config.toml
vocab_size = 512
activation = "swiglu"
norm_eps = 1e-05
rope_fraction = 1.0
parallel_block = false
init_std_up = 0.0327
init_std_down = 0.0
optimizer = "muon_variant"
lr_mult_qkv = 0.4
schedule = "wsd"
decay_shape = "sqrt"
final_lr_fraction = 0.0
train_tokens = 546500000
steps = 8339
Each number is 128 + 32 x the weight over the matrix's rms, rounded and kept within 0 to 255. Layers, rows and columns count from 0. Numbers have three digits each.

# layer 11 MLP gate, 1024x256, rms 0.105, rows 585-618, columns 192-255
167169126153091097194151142201119164099141144139127154139186105161174125095114101093111176152140111130147155100159157105119164171138101203137129078184160159117153102128082125201154143132166114
124204129157087120152127156122121161154097107097133186159152129147135152112104135164104056158132138128103086111128148157135141134104098110150121058143131167119129119108084060168121126088139166
117049187178124164147139155081119149144201153066118131101169135148110118147110089170133071147137097088132122122071124148086124131109167098123124133152149146159064113122164143065107139194094072
188130166195136083132125191129147113102095094118124145165122148103101151104145083158113181152173127074112093124122180089141126093110116124120126108145124081111108149153139091150108154206165113
182129139106116132135137180143135091169128097191137146138176142111092069136149109167137122176038098145140163115113139140063154123118113135132117145128073121100101152110065157126183189087051167
111077124127134123198153155140118120100107084066042124188138089144114104122151125121155109112080093137151207136092162200121176116160118097107145136119101126124152097099133126108122128094114041
115120168180096081101132089184202156115161143103177125111148103092173182111154101139157187073148123150163101142110135122179175117120087137135179157168155109138194064083141129125155220118130123
103136092103104093123119101132053135145170155124096192158106122134085134166122105117187057127175132143173099170175133176153156078144096110148138127179087212207111101113196097110111105169068166
106124184113060115127090121107133058150198180138175134118147145115134152150185127098117102160081125136194164150088150075152142119204139108114122131123134101155098121108119137078109190133174096
116184137121080118159098134089133090096192154137107163121190133125087071168134116157182138079134083143114131149102113106123084184067080120089101138128124119155154158087185105171144144115083161
148116115173095154146116115096146149122093114128179127138095114168114155115129069141111123154059054209149087156147159143194124102151093133172081098131139140134130090073120172100143159221111121
146090155143034138127113132098167200083169108113142135135105131092190178135150087145099113150150159110159148154089122080146152135090205143103153073168158142153088146143117165121128105154118145
176147133194113162175143105061186165154119122149146121124075092132122186117144073152152158101162088123204172132126080138122136111052064105144179105115105122136116098151133138116137148176119141
141136125104123140078128050182077113182202106154078075126136136104115065135116170117102094165125087116161093130072108068084158149109112085098138163161127190134126118085120113160190158110206123
133153159147106067130061129122119115115176126120124084157135163206070155126125124076171128095153176087082114178094091157138124129151118081135112111108093098147148077195117084081133169178107138
153071105120155099127148170095150131177133106052147115143084177170080145166187093087123162131179151130129093103136147142107139122113132128087147097156076067096168163128113102144162211083117136
163128108124099129119116116117106167155157141155095103060125145185078126159123149206094099115085103128118139118167147121173139064145137112105159157161130151121133155119124131142111146142148140
109205127164115060108085141154142172094107132113144114122157119118184124109120116139183120129139132104124163149146076177141124186137159137125095122154134185093151144089108114121164143174120105
099155131141063161113125152130156149161126165071151158138106160142140087138122091171125179127089174114162105148124122100143081126111171190064131105139151140191093140128141115118097114107125127
163110174137113122129169116150117089122152106157055099069149118114130091151087110113148108126131126156105138078175182184110080142093162116154137142163060121198153130144058127100154140133136097
126143165125175177109118154184105152141140105150104133164140099064088098139109132096120139107104120170169147149151185125133078148160143125152101103139062077079094175087117167109089211122141116
133139153121118177095093139141115133141121143112103138058172154096171122144139174120169139189116185141116144099093144189114138126092143111142096108109137139150149151129117165159176103128127072
111127097126159110090077130113160124133164134125100131105116142100140175154152095071112139153069153143119140065128135067087111160087094120093112094099182149121113101126168200119106117197119096
132079170089078164165140145183084106091083124112135118143091144166163155121080137111122215108126140149129071065112123134117101162073171146163144085170064124095150121148128164136164100117152076
124074093129067144107138146139117134153164161098136137153104140141152137079088168135129105169147132168124178166137078145071140167130118070084148153185111105136110116105113105150117147160085119
145115094159078126135148131051170127094167106065114090127107084129139077128120176154139133079109118129163077110113110122148147186131120152129152150092057126130134099152125156119121098145058163
143124127109086113073116177168100196148115111123148112137143143105097151099149122060151140106163153134151139156095113127194119116112035078190144145125138134136100117133122106102135201077157138
132139107098105060093155128158109109092149154125107146149079130143085152155174143126146098079103154120129102095148138104124105151096153099081142172137111112098135128199121116182121141210118103
113111070190167159108115162071056138116135201083080179160163105118122178174086069074161126187162166143113133158100154122157165156114110162165068074111145109115105137159131139116127169062168112
176094167143115093178146169090112118120116113142136077136109131089050155137103123109085094105108092142079074091079109189145082174166135184142087055080152139104117147163151132127066177128124106
117134167142095151192137134103161142093150163079139105109201191074126148087100083131109110085115144126066136128128092093125126162214173092159120184092166125100117130112102104176148143155165134
100065187139139124127179129155128170134151128142123189152162061180170149143151106088128133140145118116196142108156084164125147159100096151133107094056116097123115132126182104179129145131147104
107123164116100159104207120125110150160166149094120129150096112147161145119114082088106161114155096092097130104129129120209131169095162092104172094135119106107143078210115063139087163077168142
176103182099122136132181165120096107152091168200093159114130074081148111190127101104082123137154183134087150092122151160067092173122113096140066132152131143121150153169103146129057111112064140
# layer 11 MLP up, 1024x256, rms 0.106, rows 585-617, columns 192-255
120103155159139136171150060144139101145056128103132146131124186194114087096140102130146170112124198144113148077034156127139123180103124093062103168179156188148141063125109103128136118118139100
140156119134172128115121112113127160209093124110128142116134162100082108093103127077124092131155128128152110100088117107142102112131153119136192200154102135097117145169108133162099123189041121
123111154088107127129124171104081134084126153167180094095132093126103105150139138176137072113088129141099158123148093100160086125161123077106115118141099127139143120137117124025088107165111167
145173116065079159106116086130101137084176134113142095142140160190119146139150145121157137157147093128190149078098199151138162105161081147133148129144152151180154113161070119086129058096175138
096188075154173129153163175178132114112137144128120183126132093180103086173106094190140088145142191080134095140178147145101147144171097092101099164136129167147123141129132135124163152121068142
131100073106144162100132127113093153114129122126255072142087152121195122109107111196071083123085170128137134105162114138109187110137125128109163142132072126158138192113133167156143101073069090
148199124149162099125112164173118120130142125117160118056124151145191106083170124156147134145122140175144100111108175169084100171088121202173150141140149151127153160194162106108116148107136127
110183150100116071149093150130086131148133114144154185120133174133125124074071178092172126117154178083177073140174144111099114145143062113079135170170128138131174077162173081087123129160156155
124160163128113176140133189104134101110114162115098089098127188116118110098077132107164094107080103141151132154153040097108152177139155136111065189184108126126109146107157199110138115079144124
115134107102160080106089125089145145100101058109148190122082148102204150172134131109138132176098148128186119134122117106153105125117121103116090137136191174175158107113094145125147109110159131
115144110166103130121160180126155147147127115150110157110104080105105084123111217102112142120129149126133120123044150133132091138140165058122159083134111100102092110133131098123099128128156125
152057138111145110070135130142109127083141100171139113123176097092166133130098139099137175073121153065080115129148156123146109124167120127128105127122136113145127106111104146100147128146153114
101106142134105111079168095153140141144108172177168129135162128093108154163188165092115118132192159192129208161158127091128116134127109119158126071148077061126148107135149089145177139063115148
159100086129076106151149176103087168148134095141171144119176179170140143118082100124116116128164140100111174193138097110152138033113125089089111092125050075093133139143139140062128152161094109
191164109093182139089135155161143117122118141126141085179195128140105122117165154127206126159169098124147097148087236121106144155160107129129130141137140154139117119134109109127176154130113228
133171123140138101106143149119146096149094093083078156176141166156124129095131180152118075175126159086113141124133107115088157142122147186147097133139107125148149193182117129129183114106146072
153090115164179121147107099162170106174084143089140134122108133087134184161110114125177145079116099150159088215056115130134136138075092156121104110093135102110087104081165136105126155121143078
109130100108146142118128144134153108072104146160132137158101158115157112159112147125118186135119170140177126051096102117078137141099136100104128203088127117121088147117145061095114177170083133
129115207136059122091138162107157135131119138142143150188069108123118134156164134189128135111127150118182156110114144069141116138138116178116121137207135139148091136092148120171153208117106157
127143117074138110104183098185082107154141141159118108105142126131107044130104154163138140149158098116128057061109157180118105182099073084109168063198068062147170130196072084115137098170176094
143192100190167158114158095174131074093094138163142132140151147199122100119113046143143149116133135142133141088136113090165143095122126140192119127089099114148169155132102130185104139184088142
116114081113165087075166128116140156074143206149130190120158113143175111096091182218144114152151157079151115113088168143141154079079144118140146141141081128171097136177101120092139112116159128
143144137159126024148102129091141132174139091105150115116108161148136118151105123162123182151131132141082112135123125138155158166116169120124132135081188148151123161134141134149104132126073124
104099150114126096156108059118108109121160184100120106124144112120143178118077132148159175113167119097052091097120160127128142108154171111096111126187138109132119092126074099139227113192071177
137133056127081106187142144130070124080147117099128141188173098150118147144125197131145139162133152160159065132155138129113120184111157119096116111174182123139170131147122187178139122183074210
144106116123100144096150157152131134130122114124109123163192125130132136148182119139113162075143104125147148160116121146126134121165154138094082144110112137089151153200098149136166124131128140
148170103135143125091115133129173159156122155117118148195120141164127155129139109174172150083111122153079167059146135122135147119108132139157099142125142120116067171152082121080143109053115172
097121182095135136136086150120141164112194111079161119128093110078099133109132155169166160132079159132120104083199161126111158125172133159108188134156154116117142157114120110135147144138119182
144130072171097108136130185078136122132132126103062168141175137178118110234096069105052134122185146158097077098071162130109159140124129087105106132084136122092139085120084158080098203115125127
162104114123166158107082144146112114082096141131130110096121170146132079091118150130192137093166097161116138111117143170110172125133176070103095144135147076112109131072115110139127139090041147
108082083137090155200123118075149076106108142167114100114187168149124079128149117075104111131147157120092110156139185080147087129203193095102098089155150091126140157173117114127151180131056162
168118126148173162141098172170104179111092146151170135095137095064156133127156157121126114105141091076117101162184117126103094109141142071173115124157104171167101060151131148124097109129134091
176118086062119147156103167129123088147133115132143156105187122150095113105139129126106114107207096097088094110127078110151106111085163149121184145167123085134160130068147171137131120185184108
# layer 11 MLP down (transposed), 1024x256, rms 0.0759, rows 585-617, columns 192-255
156140130143100105060132128151155126102137101126157148169165164178149097172167072149127075126120096126127120099152129119164121117101144125098095154135162147128112165116127111187126093113107121
145161120187123069094110151126128061162143132145158076150096106138098168140078091115113168156101109153124082117120154132136107161138080102139120166087155111096121186143141095097082104154137125
102142109137147134143106107149110145097106103147101151101135021159102089154145167131130090112072210162097135128132175106080134110121107134125095140127139127135152173122109128084117134124091111
111144106137136077064154133142150065116102100126227142121104189097138222065150083146105131052117174072150119105168137130134137158123129074112125110173140130175167135153111141208139074158126109
150178121093142121118202116131099143155135194160076077120064105143198117101138093121149172150110052143160142179093170154124154158159168174084076067161080113102136071171124127105102106115106147
102098166113165151107086173117163112102107102126173112154089144127140175147066107133122151139127122133068169147116096104124101143096047158181127225130113099101109130166204151109138152172149162
109181108118136033141130092150129104124161084090114193102089105127138117166160141151092135145093164095149162142166152121139107154169142111120140156178079134162124127128110120107115069134088102
153088099106128035159118147144096184136152113130117144130118115071117165122133129131103100138143129114119164094122163118136143095120140164145156149151106119188113167095132095122026143117163140
082124159163135078021085139065144108117143119174157152116129129153139112130163143069142140068131120145117113102074145086092141099084170126166152062129144124128102084157153098071112122091156125
131095111092149168147176140068136112144105137098147129134125156153069124149083128103125149088179122085107151138164165123042105194099151086159154137143114132167094090129114064145138151088137110
142181165039119118103123094083092108131095095099123167125112151109138157122089118160115148072098156143163117135124097122138166134058090120145104125109153105137129139129123109165132126115107107
156122125176061139047117129116114137090078159047131139154138096146146125107146114073128093107168159188124169124080053121127142165072176143176158117123097123125141134192093209119169138167150151
059101103165133154116128093131181080160227132083133152134129181129133185144123119126205141152133058077096176123153126108159125136061081129123136134115093105118116133086126162157096121098119177
178126118060097083067162108152133121117128183109111117122093132143175120194104149181127183117099115147148092105127090135135105103100174114073177207105143085058106178117089120167104159128116123
130090108138134106132150131083066132093174127126147139127100110088137117145079173171120136125123078152115197110077124077140153111099116143048208151111148148137112082130070089130134081136105152
197075092128093193096113085131175157099146140109101119120136145158140134147159173125192126114076140123111118116151145140118095151142118107214128107170119107091128096124119147098136134116076099
084158151100176132138154130113083116142095137138155084110125090120113128129080102165080139133162090086138115127139156118148120139126088126139120147083168144098109152143142180166130156096138133
076091134050099114116142114112109156118152108140113062056163116144109115130144150188095177114133150166149137082136119155200112143077178171139159143068134115110111111059175079126078190077113142
140084078126060109059169119150122102136134148123128135111167136130152126155150139191109153104064120109184114173155127117184138128207182153102164117160116079148135095105158072107119113137104165
111141185169141033150178157103111083164112181169128084123090172121137107142101142088069150120138143107165132095148155099103137073074118135127211097148113113144132113153160160132199091131135069
128096114129138141104137151183156148140153152047134151103150197163068202105120132085142141167165108130097210080163153117087109075169118110093126132089150134112131111127125188105149128121132128
068106139107123137164163159095136070136136097145096171128147128114167086111101051159093094089138126176149092207149143059160130133113170122119150089182162138139146090089141130121104132154151134
175069175095144228143172167164136116128116119141099086157156108121102104095162179099130069100121136124167128123136164146150132117148179184114193122151120121089122132165123133113153167067169124
109144089154106084170089160168111173144156131174163141171113200143153134109053070101124188115152153123155070154110112152096140149060112145103132117135099127118115120117107089134098203157138126
140101094120125094165128125066140103152149127136218068120142146128162071120135129152129163084144100106172105072130173119084136133122174139145150109189091178157181136165134173135089183095103171
115098102103105144112094143147159076127137034141119126114123107166140172135112113111117085102095098115135098144106162135207118096087111127111151122135121113155063099123121094146225125122159140
182153163135145180153106177153160175165118099082095085143068121123177107133124111150053155110141125138136121155121106182207083199117096161157133105130086160127170115224141136132124073099166131
163158094092127082104131107164146179094089158120144137191104118087132135153084138121114132163140135136126147076113200143124147130095143153226138172096107109096138106129110145144102138114173137
142150118126151146076146157117114098090103128103159200123135156142068157129151095056167141141132163118094164199107085081092111111092177136154129140145095097134170093112186102087123112112105164
118190085120116087133106170100164139169100159160149098109092110099100138161135134129050085074103117181107096103124098108152100074178155111172103103098197153143151139126079126149177177114127153
155173156162137149123149109084160183089153102186120112158147177118112142132160077154101140152150106139117135112127134171115171081107138174135196153138144107096101176101144102087181147175102135
100174136113119163120098106097094192119145094193088126094172089126171111129092156074100105085146108142033086081136119085094117102132176150121170148152120099121138170146149148097096130138100174
097139136059132167113125099114102103151156123136081124081170106088158150164151112155133114138162084102097153138208092084092118107111149168149144145116111149117149137103112153095093176145142125